Part of a small language model's weights.
Size: 10 layers, width 96, 1.28M parameters.
Architecture: LayerNorm before each block, learned positions, biases, tied embeddings, attention and MLP in parallel.
Training: 89M tokens, 5455 steps.
Each number is 500 + 50 x the weight over its row's rms, rounded and kept within 0 to 999. Layers, rows and columns count from 0. Numbers have three digits each. The size before them is the row's rms in percent of the matrix's.

# down: layer 4 MLP down (transposed), 384x96, rms 0.0904, rows 140-208, columns 0-95
# up: layer 4 MLP up, 384x96, rms 0.266, rows 141-209, columns 0-95
down140 098:530373432489482484541457508552424485452487475495513570534552492444380548556455395443481417554544447550543375495515436529532507495583500623537479476512546504557515571441439562461482463399464438538572552474486514506493467545467484554496500542478517516510485572505486541557447508481569569562
up141 090:522476567531516525569549459460515583524526576409487536444589540507510360503421458476465611502559425582521385503469620523441569541539563441556496546468466411496455481496445480464470490447463493506592444441506537418535535568556442508510506494544471521527475529518474447486515468497562499493
down141 093:424433489513497513494492529459388515450453428524446571427509517602557526467522561507506526464526516495505505473446502520547430511560511462407482551545556545383523593420454573489504588446505471510465514556438572537512488490444568451437485567539535511460609421529537473469493477451472637515
up142 114:432496517515464492566519564555442457474456459413533569490568541564519388495517491545575453496452494461484474547527424451543510574516545476604477488522468452484514483470533411500435484545560473528545455354558498488574417452497487432575595473535483501602529496449503546530535509453479385454
down142 118:487626492418530448501483534528550513552535507459534522481561480459566491520471455482459531430515520546414537613603421528615533495486512553479497537565437467441491478489427538421518509481486441508497393496530436544440406510496554496550500548470640499494545409528512488515497540483468389467
up143 096:563484489527431468509462528568449489473587436511608477519406462488569540501476577442545520479560532506527486493439456518461502528501546532568439560472463445461457589486478454398494477592509533345487502480493503501410636437531474503556542467508536529558478558507534478485479567372516502503
down143 095:472429621538476447514531444485554496612375494506487476508477519555519490543559533500535422468556522455524532460545516441425472452515587486416443499522523474583521418540524472489465441476528364370432514486486555567497519472438496541566545520508575547476524446590549509443550494481489509545
up144 095:593352538514550526507455435519487419499525507425461397472469525487540443518419470512415528448517445524444436507520463551469503520580511470493536550533479520532431498622469503402500503527464544513414511496532597464492468513472567484540524545559450481483405592619510487544552528430532512522
down144 109:517571434491489390491450591476510487474604475530560476484476401564475510505461533545484552554509529428565530484401492498591442516548529497500495454621456557447578479497536465597487507415540467431494450464464413548515463556482492504474537438584467604550506447502561475404489533489447519478
up145 105:469466462424490500568546471471483494543469424465386597509481510476449475456367550542468565440558563550551542438486598512438533499501548514524474464604520472557534454532443541547501466478420569495480531524469536477454512487476512405486595536510494505457522557418544514459411554504535449629
down145 096:448464552516475555447543498436493511479532472549467619493419477425465418499503449564492510460474473609603484578496511491568510437447445509557525452468575494530467497487492469471454467488475508522467571493463530537358579496550496449545555588461404534552544462574512512423424543561482496598
up146 091:581545514475442466525490448443472438544528550550517590515503542482552491539488480499463484515497473567521477453488462589405538440428445466577521589517508516479556465483468448511396518527575579444554497472510552448428439485410547449466519511472390533563497620501491574510467486355486562505
down146 095:511510444546420453479537476593472496414464475469448499495517515467454517523541489564584477435489499422417468560548512500504501526568474506483481538537489483480520505417453613400573492484486545471574468462545547480594378379480556476539586535533560527508572501418442531562596431499517484545
up147 101:517533552568623440506501507498516421532484478541418428570570498470473446578475485588457454492473532506514578511546512539481576451519478555572424576483542455504488497487574393590412566443573499457403555489526511446503487511485481461566529523516487465527412495465475432476544460504398564432
down147 097:528524466566450448535543446518473495542488426465485517568522524500512470500493562419527464559555443508527471510516450438485522486545484518545546523534477607449451386488460562435452417483586496479448580552392614481492439527601509488486507566525614502491460511440540534546502552502475469346
up148 108:564586489429550423569487458570457468494569395522626589515563495418537487420491464577567588459482528461393448554535537537399431453492497498514526480475511474490526451430488436489465490511507485467525482457531468452534476508505528500558427461561513523518534583578505611511478511441432475510
down148 106:542515493573544501530597433507496453478492360538456512434517499481455504464538609442529543430397507501475508583520524524487471501486448501453527479437551562481550579496464457395497539530539517552527537500603525545499489402499595514514611486458522500548424552462437441471517563438439457421
up149 099:554457540476470529434433554529541472531521604443518495510483562521477379430419429503622505466546396588440450481466493545427488557542537504502546535487495442517566550528527583519497491488497436511426477459502470537497549568445483454586444518437521617533445541391561490541440511509496502500
down149 092:534545477452387469434477534485471555502506546524443495484534509505438557536413447496548479500489522459445669524433509395490539509497427440488448665454564511528537513469486535444518411570405474577522546462482546511479557553511477548517502463545469503495600422542502517500549468477529441529
up150 101:503455556401488552495438566472593529508445606456564484472541561470411529424466452441529545607526482508533526526477541487477493481549472513510479490538510582440561546454485448539493528535537551476561514479452455338500389498526531472443460454540488581505490538562467441474541593592454458516
down150 094:544523462363464516520537461432372541494500511467501505505493518545518534508535578500430525431493492473567450449487542492519462495497437545472582513488426543535361528496494490467465458452484494536580385536546478511490499468518522442510522622436652519568448499460554538584527481458488572539
up151 108:454540557555509444580564533500441480498476411478499544437559550443515536518535489511567500523437442434368536481534546564449517490532548452538483549468523499468610345578506518427484503539450491525525494499452450482513400556564511538561447548453511421525501412464502418559532520529452526569
down151 103:451508505398613544485478508395462492500434504508501495553449438516571493512502486454510437508547497460555440465412544525448516512519595472616514539482439416569509522633544465518549438523451453532506428457415556484531405535493544484611440500479521469560552500545501509460475541535575488430
up152 110:493535556472393575516468397479481486523459537497478627420378561522573560517467520480536414534520513541438552448457502481523525536491532542539440485453535486408573493487603596474513440492536483521570466468539472442466521536464449376458451483558477525487491505419536546481505563455530577548
down152 106:507502544440511554403580521525606500520499578497436511546536513503460465554537529556484467518542462421468579483414473530480485492511440480474509506408578551514535593449433589511533565510485385489401551538515519579527390432477511505592556475427535447525469438429504463452504423511483501551
up153 103:583501480487561516495501487422505532439457488509391573509471587504514436471475599490464539526500457492531495499419455436505480592500596529571521505543533581402462515542423580530453591467448528513459476516464446440490599483484487484505564477601584451552440558513514469433484561396440510510
down153 096:466423483536606462455493458437529457478512489516514429549541480540554505561501552461534512460533570512538544521452389475528489588508452548584573568509328473523473487488581458434529552456451597616564515517444446491502558502509403490484486454499505467389505485475534430520544472504474521504
up154 101:576368471504429366544468570510382587525519498462587516566555509525499474492512481490565500557429536527426456456554567536526509512489585375462513498484507412452571496482420466412497488507507568400467550498521490541560520516491542490436531488487519475513407523511513500586537473488512481463
down154 105:470509442484428490496396477461530540416491506475535464459454547573396440464559515576562449521445512549569627519535457510485438416519541525476504516445501543569585479528487498485468533449520407506588498545408501516476438487441549580496458555615554495464481470546601459539457494535526533433
up155 106:480586406349473563509491506541500547503535524489606513533477472522601586496455431561553449488534509472520448490492611470465517532579512526443466453505499480481470465507534417492478518425457497474566501483533553484479495565546437539555384425439548473470509389471553475532460471572455590466
down155 097:474477422568451444445472522497523504563577527487555583538504550465486527480602567531494492528435501472444511506535554558473475552432645475500508462402581552461530534439550423463543529446480479522477529492451532431420533476441473477510515478568378539529483593575419541392530505467485467502
up156 107:452462526518424466434540529562505509444518481437489414495454493525531541483447469556551490476518524510502446463491478489514497500657570548509517613552528484532481489574542598577461561474467477612478569493512509505628455514516466464460528470538497458485375389477436422469511444541512435570
down156 107:435542541431544511527477557547591508484466480422522506511466568571489502515422504391516471534477507493469492490576497538515548464538457459566553448455518508475546500523399523432520481496523559412483523498502580450450587478440599495592490372355456458494520544519528484534508524486457458628
up157 098:467548493528554464536593473567459491515467408504542548598471563405461478457450509477538383486602532476470414505431491490507532511452479459506530518494463498509536506449396499435529515631587542511402512533521429462465417551425546534455550489521485532548442562452453483538538485550553411512
down157 095:510511557497458474504430444462456554514504513516473499641513499653502513548446489417484482624503523497431433468456477480481570582483597483525422433462527517534474444515544450485537508415533429487556519426377559509500527478492499491541479523431492467536527506550567496539527591461599436508
up158 087:529479512492503567583472513480533494529541546501465526520492504491497447484482512451524500454515509535469478397444480518527524484609457429453452487481462436503426532569565488555539475548428598478504557565485603485344466428502498526493454560497470472495468602569462593565602470383519527591
down158 098:475524511485430479549537572527417442564565529477578436561393560408503525602463462530556490446431521465492553512569504560490439515475499572500571477560407547555563446434473430454544489465492509470422495457558530452584486491372480476525579481525450484512479560567486485418482542535465495536
up159 104:493441486397497589500593459499435588446523601561516447453380447514536561528567541517507557580527475467485444409498577461554469468449506480482518586461540515548428481533466461446429448445569520511482419447550486530536448470597517443527517551538512436478528572513554522451447549481497535455
down159 108:482568522571407451558514533502486498364574511483608518458559591490469524545489572505464518518504553500418519449415494569495633546544425451508507519441480504420479496479449555530419498550522514454447528515437480440427415488517513490462538516571574514431529486568527463457527480496579476415
up160 112:484455423513530467528479542595478553462449525436408414450502393469503532530576561528566491502507527468460431423597561540477456400563474478411475469457511537500482454493512461590612502576574481616483494535512517467512486462476483503470484512554425557498514441511561513489463582492506487619
down160 112:556493431452512473510439446454563438511582611583428440423442559554466432594445493504473576506540476473446498558451555465451511557525483492449450478493467465460472533583497563543499533512492476565550518502505494504392520440583474562500512579512407416491504546432484517506482503611425538570
up161 108:495455459504437440494519453541557448490490462457453470558570497559512421467507610575427504477503483467514488458534541546459575563487457481625471536473510604594440465481531460526478529572471515537571512453465493484493582535603482515518583445507408587544461456406417503429532516462439554471
down161 110:506394473434550510485455474527478539515494595501569470429601537506555580452559478509467448577486457432517412462553558511453533552534614471491492495466565506429556475499439563421494507465512646468456527500470530558466524516430545453510470570521463519419413480512385529495533537498467443500
up162 094:569454541489515577436535535519547566569451483473537541477453479499497417489481430572444477488420417476582563490515413423557419476478541543474476382524520497479499564434413567480628544542445481493502426476422499444519555538551437562519492497516485546484534536518546465485536584432511463589
down162 096:521580472420448415549471420525504554480493569535449510497537510510499485552506528516540522460501487491462425484464531428503499483559505415543465539535409407510581529565521446453422667500556483457524534471532483515540557520557592572435410448454571495495509485512512515475395415575468560478
up163 109:550521440461327503599488518529523528547442440542480445497496468515463438538487531583549559468483420479475526428506454514488482553480512507506518521483549505498522516505566444498494418481414538428508606468504565528506459581423540459514536466582562550475567558394505475571535547480563446388
down163 105:524545515495520500464498485509523548426573419496535552502412443497549520437513560524478533518467492528470553474405539488474490450541602466483469464453553504566512538590597525487466393481546417433456410505446544450489526512500460619414555588561514509456552543519511397470408574430518492464
up164 091:549472495413528626497536435546507500500520433466595445528454511559546503409477464610491526512530563593509460513490569490551485450534555528456462493544448438578515456434538501576467499531499527507556388456498501490478489506620532570500584445456494535509522487452486429372442525503528409498
down164 098:449523441550485497542417593417459486502552495563463491526544521508383500599531495418452528489447397529555487474496449474485568495558472425556496487523571547473578517441620499465421440515518462519523544502474576491462507492352523471482454559537493561434540572493537490541439538465465542567
up165 097:479488450478567473417498437492457482449562552527587405549499515555452476589538510435528440531416563549481490448572425445587532487514529453474536508511548481511562496610434526578531464582451503450507500494461507508479486447483548494522494371608499574437433557549450511435436488483540421486
down165 099:511489556512446530462479528533539544516450532436545452483626501507496524439496543515316529508482504387493408458495529609439444553465670429495429512555521485480503533487533468506448446545595493539536491499532518466488540588457525483513521557462532459461563477518446576464488501486501446488
up166 099:497471531482562483525553548477511390590471542524478492517493485533473480488525565533502579569472481463559488465505487481569601478562556461523360499506492561535421448528453498595547387465542510493520372554448462468523434479439451528506523461524446490569412499604599526494568445483465509538
down166 092:538607466482513483407471531534530619502574347502567559485542438417570380515482457455483483474470471426451491494447491484475444520450549490568545479544524464462561570571567527524385468576487505545500489519444470519554530504454513463484499524536494475449458557534621506508464550513516434502
up167 098:474497476478456457494467446483550536491456527445450497539551459413577475560408363513422532548543476551572494503564544598484504455493406558564514468409468498571503414573462412530504458441526489496447527490540481535544542503523467593493486538519404564513456506525545525569520588513390492546
down167 088:419519446485543431520428460517447502446561452454501514590500570538508474476615537498500500530549482576520525553383492497491412566540457523521475536450522412493382559486484520490511454510484449561547570479469498516478520467468573446496524547487458623532440624430393537564486521496498520429
up168 093:528512517489495463475451471470433456427378499471456540445537478403464413435526430523463567526505540522440527473542493629445592515507593564477509517471540500481535482551550429493541469497479512438462478462598591474459518572524441496518468466456497489564493605514543572406528469430580485579
down168 098:478405528474410531547444601535469452444466478486467505559498496440539536473564555522601537519533534509523500491542499553456551508561402537580574542484481544450449496480545480523562462532377516500354629541559528472513500423499441433476554562455447526517527517467498483451536468424491433460
up169 093:547472493468498529600467493438535480465445587435474471493515456458509551536494402555481526519491490458495480423486602622398484429546496484570469503452565528452571411529611450519447475484504537535546551491561447460438477421496610589498470502427532518489539542609492507479553480483562474467
down169 099:470467555469516467498485421502565475475557403490537575491568522537429485575475482548466514530392567513549513599421468479477603526457476573544522570566482532517426553504469414528512527515538561509517535377462359454505468434435546549497540472600523466528462447475424531493504527497451497466
up170 097:493438504513454555432485479452450483514438560573567544577437468403449553454418553501472478579502533532576519602494462478504497497464468505655436503492524461380479457506435493541466561517527460507569425527441413480488620603521548468510421548493487504497483544544558471492499517509481554496
down170 101:552480541457583493483536503480672446463460425532494419455532440530442477525463585457471488470519602583571489544479541482444436510523526430518515526528497577572423444587536489566433479514500374486530561483478464496574539627496472474486427512511515456439495439455515485500530514498453464506
up171 104:418526453471527584468504510490465491472429547532546476505441644527507538429509443533629517573470495459528538507536477544540443440475557482441531505471549467482502496604523396463477507457532455531418586476471525488521422435497600465468539477437571486543489470560411558487561576469542514411
down171 110:448528436560619464456493453515439523572472472383426400480422560504598486542622486494521494465507616497561490588503455483535549557524493522496547488435504480506483525440513526380506403487480495437458507517500503520426520483533495396568472523493482559570539459439520539543477475512554561510
up172 103:465469497566478562587516541520498472602553478465443521439502546497505434503414524561493480487542455591534470529507573484442433499478538466541486554632522459560551517519471470579492427453482478468421491501538387471438535400451481542434555527570477559448522581458522510527495475493524363580
down172 099:501551607535454496457447514562477462536538479549463507532423470497534396461482467458418448372478458588516454577532560479554539467463455514448468470478569524500464494606488489510463532413395501550488500545580433593450503498621516525517538522507486524494465521444516515431520552531522403590
up173 093:502461512533461538550456407524481405557569518526446504544451496478514439537464482520471480517537604541413498456380518543483440488389444470568499533583538591481543488481409586505518473546548452499462424451542561502452506457546506569503535513464434625515427576541431491491546551547492469457
down173 098:511508437570550342479498480486565554511502397543539491524555482539564472371526452502512467357482487496503557467525476426504566501483614565418431457481554494491502520520470485528521505437525510452571455536479499479518388454550544468471548447463544532498588532472543498602489459556483542517
up174 089:373457551481442450455483441641414499381491459481492485503523558470470585476454539517455499354478550497554492548508543447549526547503468558583457522548529539459503482596532549559497461571594510502425461497612468472517505576524494483537451484505512504462472435459487489550485485480482477585
down174 093:405534497547487622439496560516513480449494607565517499444371562544451489536489398510462484495467509457517445453508554560427411505524455479402481503499440468537509530437474510481517526542497516582500498449474535516506448385470556434532558478569583456550530623525500568503544478566511539476
up175 103:535527446507511497435604404573489509423560463482457532526570567557581458464497535535566472529519504474495440515464503546392434538514489477455520509489414506508540472508437496519522474501495630607504483422486538489546494478455568416586521583588587527461509599500455463528438520459436431470
down175 100:497484529499589482512449523491495384406460523568452564541454432549540514588542572494515554532509529487454472503587457511568460571471446522502559445468593524441464533530507546530467586585523462411497452578494536560392545453485463464458516491413498503483536409562463384562463480511458461501
up176 109:524499491444459516500463526516437461508593553424620500457476546483503585466560454550518550418461486500535457460497406528543412465527549432451568558426526567463492556423571431556545474441521457503486472442502459448544469449545542500404578529462478504557495504603568542492445474432438584503
down176 107:581582593458502459486539506495517494539373541484474505409523515523477432564536513376500494448475574536501544458470480523479444498406549509429508483439473525448553486514543629517470542524433487492419585572540492550406515411569530445474526589507518570539460427478519548497496414487483501524
up177 094:446505493467452509507464474526524460442391585431488534489490556604544516443536465489524531493477470509462393491474488493466467485553528485371526550509499530468476465462516478489548532540395574444517530503583515498406490398478477475497511618602478538579498537477536648508593514435503561496
down177 090:466525506517498530575563496505524544459548481585554484461492520368471600483522543514467543471580563440493429556542485507552501532471489465530577453445507493460511469449353450536516591470366513558604442515444494488428452483423511490511579422494567513501513570500512444512474454455507563439
up178 106:469545528548417550484505441551579530601489518514519536483457527523487447480438470570438489493588510493445439462519510465430492502547541388577512529505617448435519462511529552588536458482425470475412445356539521481459504572474425473532506531434437527573452541551563510475513591548503495458
down178 103:532597452500498492513541470494465489403544485565468639391588512569468595505567414440466534484427502468489566431480545544524414390459463561497461462452492525452604522506527427492489473491510468480534546511498435456462563507581559488551526427451508481457519553443494595533514506501456539472
up179 101:409456544595492456547456482513450510518545503480485506529473537579488525472451574506551495567577511470484474505550400399538508506599447482508520476555454441500528524516382576471546552492552485417480498603475403499466428463557531498448572379558503453478465526518438563536503506454517487618
down179 097:438573598524538533498482449496452608490502578338539543499455516577534493444492507411547540513441547548475469421519515579543442490439453456481470475510541575483458481512531419545500613498539511437591464507464608544475529468531442516436460484488492519537462499460576464474520458516462419569
up180 091:486527525489434466606534493552575483564500470498474570451625512514545563541479455618442565486472483491490451496401503483382447472468498489424613511547565430518547592478382464419486410488521508499479469525495583490462463469513485539469568461500529481504536492501517508484388511538499583514
down180 093:486481529503491496510476475544462512489503611426498515479556404466442570459485605502465505503489419476425450563566522464455468540497545511599496559473480583437417421438506594504528501408491543462572528479487479422485586593529547502564498453552528585534446406590454560501491490487426471518
up181 109:515412463509447472507626496556505394521478475498508445544558450502479516587566469520510478540570501544574524496427340555469563449493469483560403438535486494522501426521549464527551485485488488529511600413499584539476501474521544471540487380489545509612494460526496547517523454440522434462
down181 096:510579426574425587557505472489476578419520562528413460489488572549596490499425545475446498472486464532479514500459470511421459532469457485539480482499404482586453517365561559461385477524409520484580592454476498502483471540563446504500550526545564467495504450529476613523520547495523516527
up182 097:449514491546535510478493481558428562622531416501437501492553427545488486445418458503536529516535413440506456486461516460363572455563495490496542506519547532522577477476465521518512546524447367558533530508505428484468468489468505557475560594493498525475431550609600495533436576420512526560
down182 103:455566480481510333505480399504494507429485517497523515528509468470495598483499509520547429482463538528426436543500533463515374551625490497517589562481457511470570526503499466474485467452492547510574449449480592527467504544493598481560428406584553518520555418439479519566548481548463513494
up183 107:451507492421467497549523513547407451534515452534575547483503489419540523459542501444554531503538546487539557501609438510376556506550610392499528560361450547456505464537375479591523441492492464512501549487486504520547448421531517494484523525524460514514514482422577483562533547423447483524
down183 103:463423408493509432478500500446430516551517547573520538440523548479502507453588468423528556485482531545512563487431458509574569636488413480482518483497427560522427542493450469516553452560491477499501512474465508613449459502493405503447501558540550549449582495431513412495592481618449489481
up184 098:536492517448457510449474570545607509543460569443501568463529628484551504479571447553430467448405486469564525508568456501489532494449522579539488510537573405564551536536609487571533528589419501434513568505450481539467506531529498501462411451445491462463433430503491493487434512462393471502
down184 105:454495520551547552514549476534456426531525527486460366547510563465513490494444554501554459396477559473455444463447508529466516474480517501536484566590352528480425583450383566487458527514497479480462517479484510470544502523466507613553524615387593471470493549488516553462465549563528476493
up185 091:488416500505475503511538432501421581540546535474510509444556454472540517572500553644473424547573512517470474481499497542445587529444510453540580523440521444535452457473540461375516540499531507465487565443578424597491390436471486449445526538482465432558401514525507549441543544541468474524
down185 091:527465495569421425469432507516513471456524458564474599531518523509461514507588468503511463494452547501563578510459511584494476455402521439551421522481481488551487560487584544527377620433492393464490534506441469542548449479537482437523500484430545478561456427532523467475596477629522522520
up186 089:489458436471541536453534448425500514454511560493481463523464585398488511475474508585547541558488480446509491480511543501545595517558488562442495590469537521447487536587560393461553439508430526431437510366525490465495484457527468487579461510458554457648490560533544503455521458379524496509
down186 087:425581605615454437564498551436445492517525449568459540461446470562425531490548457485461500455463562472574507463506409475431549580502507539592491544510458497519493575514501466359508490478537435475446519541473635459552521544476477529474548555424486482535517488549532542449542472454507452438
up187 088:557453480512611468566491461514525521547494618485448449559534515548513407541553451467547534470503503456409487545424587586519477506397515502528397612522465524502505595572467438521483462543459461507446509609535440481443502496522494424456470495452522526468391548481548548440542450458492492481
down187 086:531544463534440415536467421487571445530541470555479526484434489502570566536407554517458544414505570452429457554540476417562458461541434473542487538549600461537580428533447578484471467420461502505477497449547466482513473552584534566471490434543492485473451464470467536494658495555561515474
up188 097:449453529482406576559420485448535507435500520481551448492473577464593483520548528567490513548514488478515465455512451557533613475560457524506466580507538475463564552449474509570463477469487474481470520430474590537454479438580511469498556416507463478653601465569489513600549443420499454514
down188 102:492535467568457535492481579581532434465501613572434533562425484445398477487497460539499503501468470475453470464532498512413575449574440518459461499517486534560562532544447527470495482473414485478478505385424541453546467467508479588615494437519591551567523586534573497539479446413541503512
up189 106:489448612452586509521484618480471506511515556475431423549536538468503486450438468587544517418587476568474526567486491481466437437541567557538466502523583457429485482415493488476461526515454492476539493388508492575546541483429493495522452430570452553431449487530533516525439507499469557643
down189 101:608487458434550568483584526428505597510476511515480409601499577480483499457483519551565486530544477444535572441490546502445493536482409549475396444463570589519496555457458494405450473536522470620529604461474432412484500514474510489440487521424546476569534470518450483532501470433521504500
up190 100:517522477376537489556477481493442505527555489554485520575531477446485539450450530513463423552488506433484467545526477635521460535513547476498547491617373533477499556581437510502509424415517580452510441522530514557480539467509484506497489393507446604467397486469473503462487605412549502547
down190 097:473489525481531513431464547432603452516433442590486528478455442480451594430597561443616470521448507530522439524486518529463492518598554475525461529529470494488589475452495496548438546485528440426477499509452472673517463495436469546490442424502472558486514443475547483490616474537530517545
up191 104:470442449476403466494495507502546459473519539501480540399521400517504552475421472571499511474557430474413530442518545498640552453484508597505508551496506556619493462525525569533449515471546483463368515454512520518426532491542498436459502517558472542369456535472585526504467587536481469542
down191 095:474561530505525461452438460435575440574536523567556465534449524513504431470471484461584556538592492591512517539484455531465525585503430577538460433478490505536455604518519521553521433605475486462557443559477491500487544530515457480587527463497502474567516358450438427476468451389451535465
up192 108:472508469571476492452452478507558501486499476482590414487508562379538533491556438427473470562405497520468501509545515530427498559511494487513576552436607534588522356537547502523530458433489470466611448559565431475494496499540484523452594561459523560567584422482474516553479499491532503438
down192 103:521416460541622428539507520503497564421478512485487470564488580443479453481470501567503429384511576518535423464564510584476516546567502479499540441497532458462558563477548494440445507609482529558404504555440454521526463517479542452458501628424505588499483482484481461570453471454459437550
up193 103:461508446514480482503534494591519434420451518525548488470506483473384496500523497580533446531429583530540508513476535436566508511575536455531478525530476519435527439395500630425558514563574402514527459570518455483557517559588493434469548600508477556504549481400524472460465493485474413421
down193 102:428475458541561495434449561502513481458466594415572506549509491533461583504540484501526439421448553484525436487482497583559460507525544590360464526532456469472546491492561484491458590501462506460447480510435443465486534471559407489530457552517391426500497553537480503533500504560614621463
up194 092:567516544448551546464517439443511474456592487469425485500481473485566445446567500484484570499430465494500555411564526499536428430507529544564551560523566430632461536512481493490588392494429520485525495564502420521553446427575551444486529479455453559537526418542543495491456523440589553442
down194 099:502551554557464614471508627479414550470569466492430483431485546454489542414447495541445487433623529518450413495521556482522501477553602559543498559420459588438516518490490454459496540539473548407500410507489495463498503479448412502501526439488503525524552506458444484539447594567548510484
up195 102:548478560581385538574518453593335490528502539516447579523490472488478481502518526502616480485520556393526448481489435461541573474475539531595482536521514524456494413453509462532533460488426487574514484508520560494473425517422574602484469481483490484427485460508591526497554531434494477560
down195 104:417496524494518436431420550555556490534450440459453466558548500528561427526479461380471513476535422483479512561570396521519520480398553403438542531518464439555529509456448519526508525629538452547453445531511560510607551503488545536494487551558514492512469540553603546464514445462493442443
up196 102:528365600504455536471475529543546523586587547570470423514559489424595540509497467480490545606484484431490536502500450450503460568472565548464552443572468418504499552491513380537496417488522510520525532469463493500464536551458489444447578442539533452495490487511383481550520461558562492418
down196 112:581466535448435491530584545459522476510529526388471517552551453456531581538488540531357521509497494548516507551431493517516540587532615533461530405497475475520495510398485424531523424432483590509508465547444478424504504536473443450469455587470526395509558463549507492480511566555576438505
up197 092:424463527550429525581462551508524454506501467515476456567537518464444504480528513426534563565491504472543465571498449416487519523405503424488344458530499485549630389506474589551515504498442561511456452476551523536559439572505456501461532532610466442523463519471460530451472591453523434512
down197 087:516600504492516429475433568571417527520567444499460477513527472484451516464462494483509431563528575506550485494561495554457475389555559459571521476536492539440524569467530410443505459493506577466497506525497515519508405389550456459540513481369660451513520575564481552490529462479442470506
up198 097:435518562462486626569462494456525560560453520527504502512487509476486525536566472484513543501536489422566451551423429532491547518608646461432524384495537531444492508563415423505599453539547483487445480518516415451554520443462510527437550410483510465494471566498450434453534564508531513463
down198 091:597542480525563541439441519469550456471500563512436506576585550467441493461485549503455482614464471507472512489441498502495529478524447577535439472467426556500509460539555498504523486427503558450620507405442458479411485527525515492504551497600494463454561598504466561347431553486552496448
up199 105:553463627484574552558430506472497487461461486482609523477458458511455368527483524374491435443537497512520438480463483513469516498566557484404503567500540458491554447489538503535540570529485543452473358475498509439535461581592451548489487564579526527534495603539483472495463524486513449442
down199 105:446504426556520517511465480491389509563517555481508560654550555503496567425517551524442508481454462432453512475515432468463513490526505537534441551495483545614472429468487540492586532512465506534578451511443456509557461476462540452556444389596526522449449466418576496507442623511517492463
up200 101:479567429507512415486542522574464519440412600515514423534466482473520416533502467501504490528534558525564477490513588583445502511505437433528586512514486476496486476523546464543507513471568563442399477413423460528463433595584589428513437492419480520472528617483505452526438454432468549526
down200 104:466503570509478493509487530489374554428475486430474447450424487493496530477506590534473450476474537539573415472497568418431526557609379411453573524441510416546501546567556487512496434497483523513500568534538449487473474428570557516504440472499510596505575564529481468534496520591475529581
up201 085:506473518500501532511394515526415402620443533525554443462464433589504528498458467471455482507571557516412503472428539445476488458508495482472487513512598467527585636546390464457497554535622499496408504539441486532507484477521499481567542453467523554505458540477499563450531482499610461453
down201 099:499547491508460481538517375490580511566541477531459416511489490535475493483482486499457517552599487540425475494431501528419523488486547450483540496521435466483528411544493507462376442467435511475546450550491579512472630554508489497476410514566549505541528621516489565533474575396611549453
up202 100:439476473518500493505441614485562486528409486480487564410445478427541451490532419520442495614469583408463527424458505596455551498549478480473502529532628500439579528475536411495508490496547516500484509434524516519486586458464433605536475512509510551537543518393590567493487494461504515553
down202 091:483387551481507566524435470526447516533523506508540445552489616468562542534532535466438458545498505446486427527442526401566537570424457532532573496442483544484535470632498490534545497542429464513460512477571469455527499518462466507406557538465550447381424580466436496545555495560565509435
up203 100:482480487551597499469495500465482532452481594515507526460497507487561500507479471553448470522568571477413570557592526513531421490520528508520511496440467484492476423501476518530433546517415580468527452395475509463580466507516470462432659554589513417504423401483457546516555486532417485613
down203 096:435494511558483515577360483438538521550508534473492542488495582531583542495481467538513532565533428530519413630541541458470480426427383419495545506484561482485473592551492502512474542483534467461479486563451590543537499462535567496457515528461488474508472457556479475395563383442531495438
up204 094:496486408514436433467561427456529521469518543545485511514456487589596484570536483584423518560416480490486503435502426449497478401524481548451529510571561506587553455532513376512532457507538582480491500467493426553450530497488571507479481627491531477562495517463597420509517591518505520418
down204 094:575571437532381448514538491558491566490479528537489502515589393485493498412512453482509555610432466558549536524456610459473493444520475475515427564444502506462535500412446504500503488498449440508502470596601515432559514562546489439434487533435442462557447520450508553560518524422499580494
up205 096:506515423452460461466472549507549458439476558493506463504544503454537538556428497559497577601529550449499413490553591527515474496445470628502432530578515592526423494554557488529485521553524544477476550512449363486447508550575572533512472382567492508534481466489471499530425429535483398503
down205 101:481622466481486505575479496475502548576509517463592506493516511444459586439456385492486408514578484503462403456533430484548502565493472417504505529404398481450581565465479505584571565474542558433501448500485493514520557475461457488458533546575516499413580525435572540475480474474501544558
up206 097:405450488606523576466523441502492490549549578448500530419570524484604474445436548553432527536370531504539462461498488519568457544532526480509500484552468533518507477382556378450567555450456552554503536426475477519547490461549507569472548480470527413519540428510492505540490569412507436506
down206 090:434505515442561486572558475531434481496472411569509532485522437363485421552560535540482557530466421534538521607551586476456485532506506571464510534517485482472505599481502500602457455553516460521478472549502519438504458527504484503498459667406468545510521430449521460443429410478529486472
up207 102:572519480474536554491451498532544458545498494510517415617497470462544492459489435419533478525493520514495550544553527483494537479520480609559649507507513572358426438380516450517511487483478545532479452467472493473475566526467464506428564495475407565632527501498529458521412480531435462461
down207 101:530534472515441462438573465531529495548497496537538460589596519536586501569486521487500565535459464518526466521480441545429548456537579448500401465474460436445450517526486525638500384526491475532398541543377510424552443390470544474507503495508528549568562518520494436486462481488581489445
up208 105:517454522416508512451491590536461485468537507559446552568546546449459467511517516536519532470594557520474523525410551552467526460530474523457487518496436483522380602533539413574577489587569409575533531452542429434481486556456499582503523446457541487543443398499485526447427486428479436560
down208 107:620538551501465454491476432506528523462534468536538448483500435494528439470464499532483589622490526442505507401527441446603461478541513411528524538506497534463567519525551476510512525509492637419460377454478514559513490477453399508493483520513467504421561532569510535568555527553530376473
up209 090:456545405433530420553495493472450397398438585511560519400488509592465525545487477461478510550567391552466441440484523490534573553482556513495465535496467467578478515496478553431486489524526510478436556524536391501458429543549470523519458595610579522498525518467564552547534518466556483458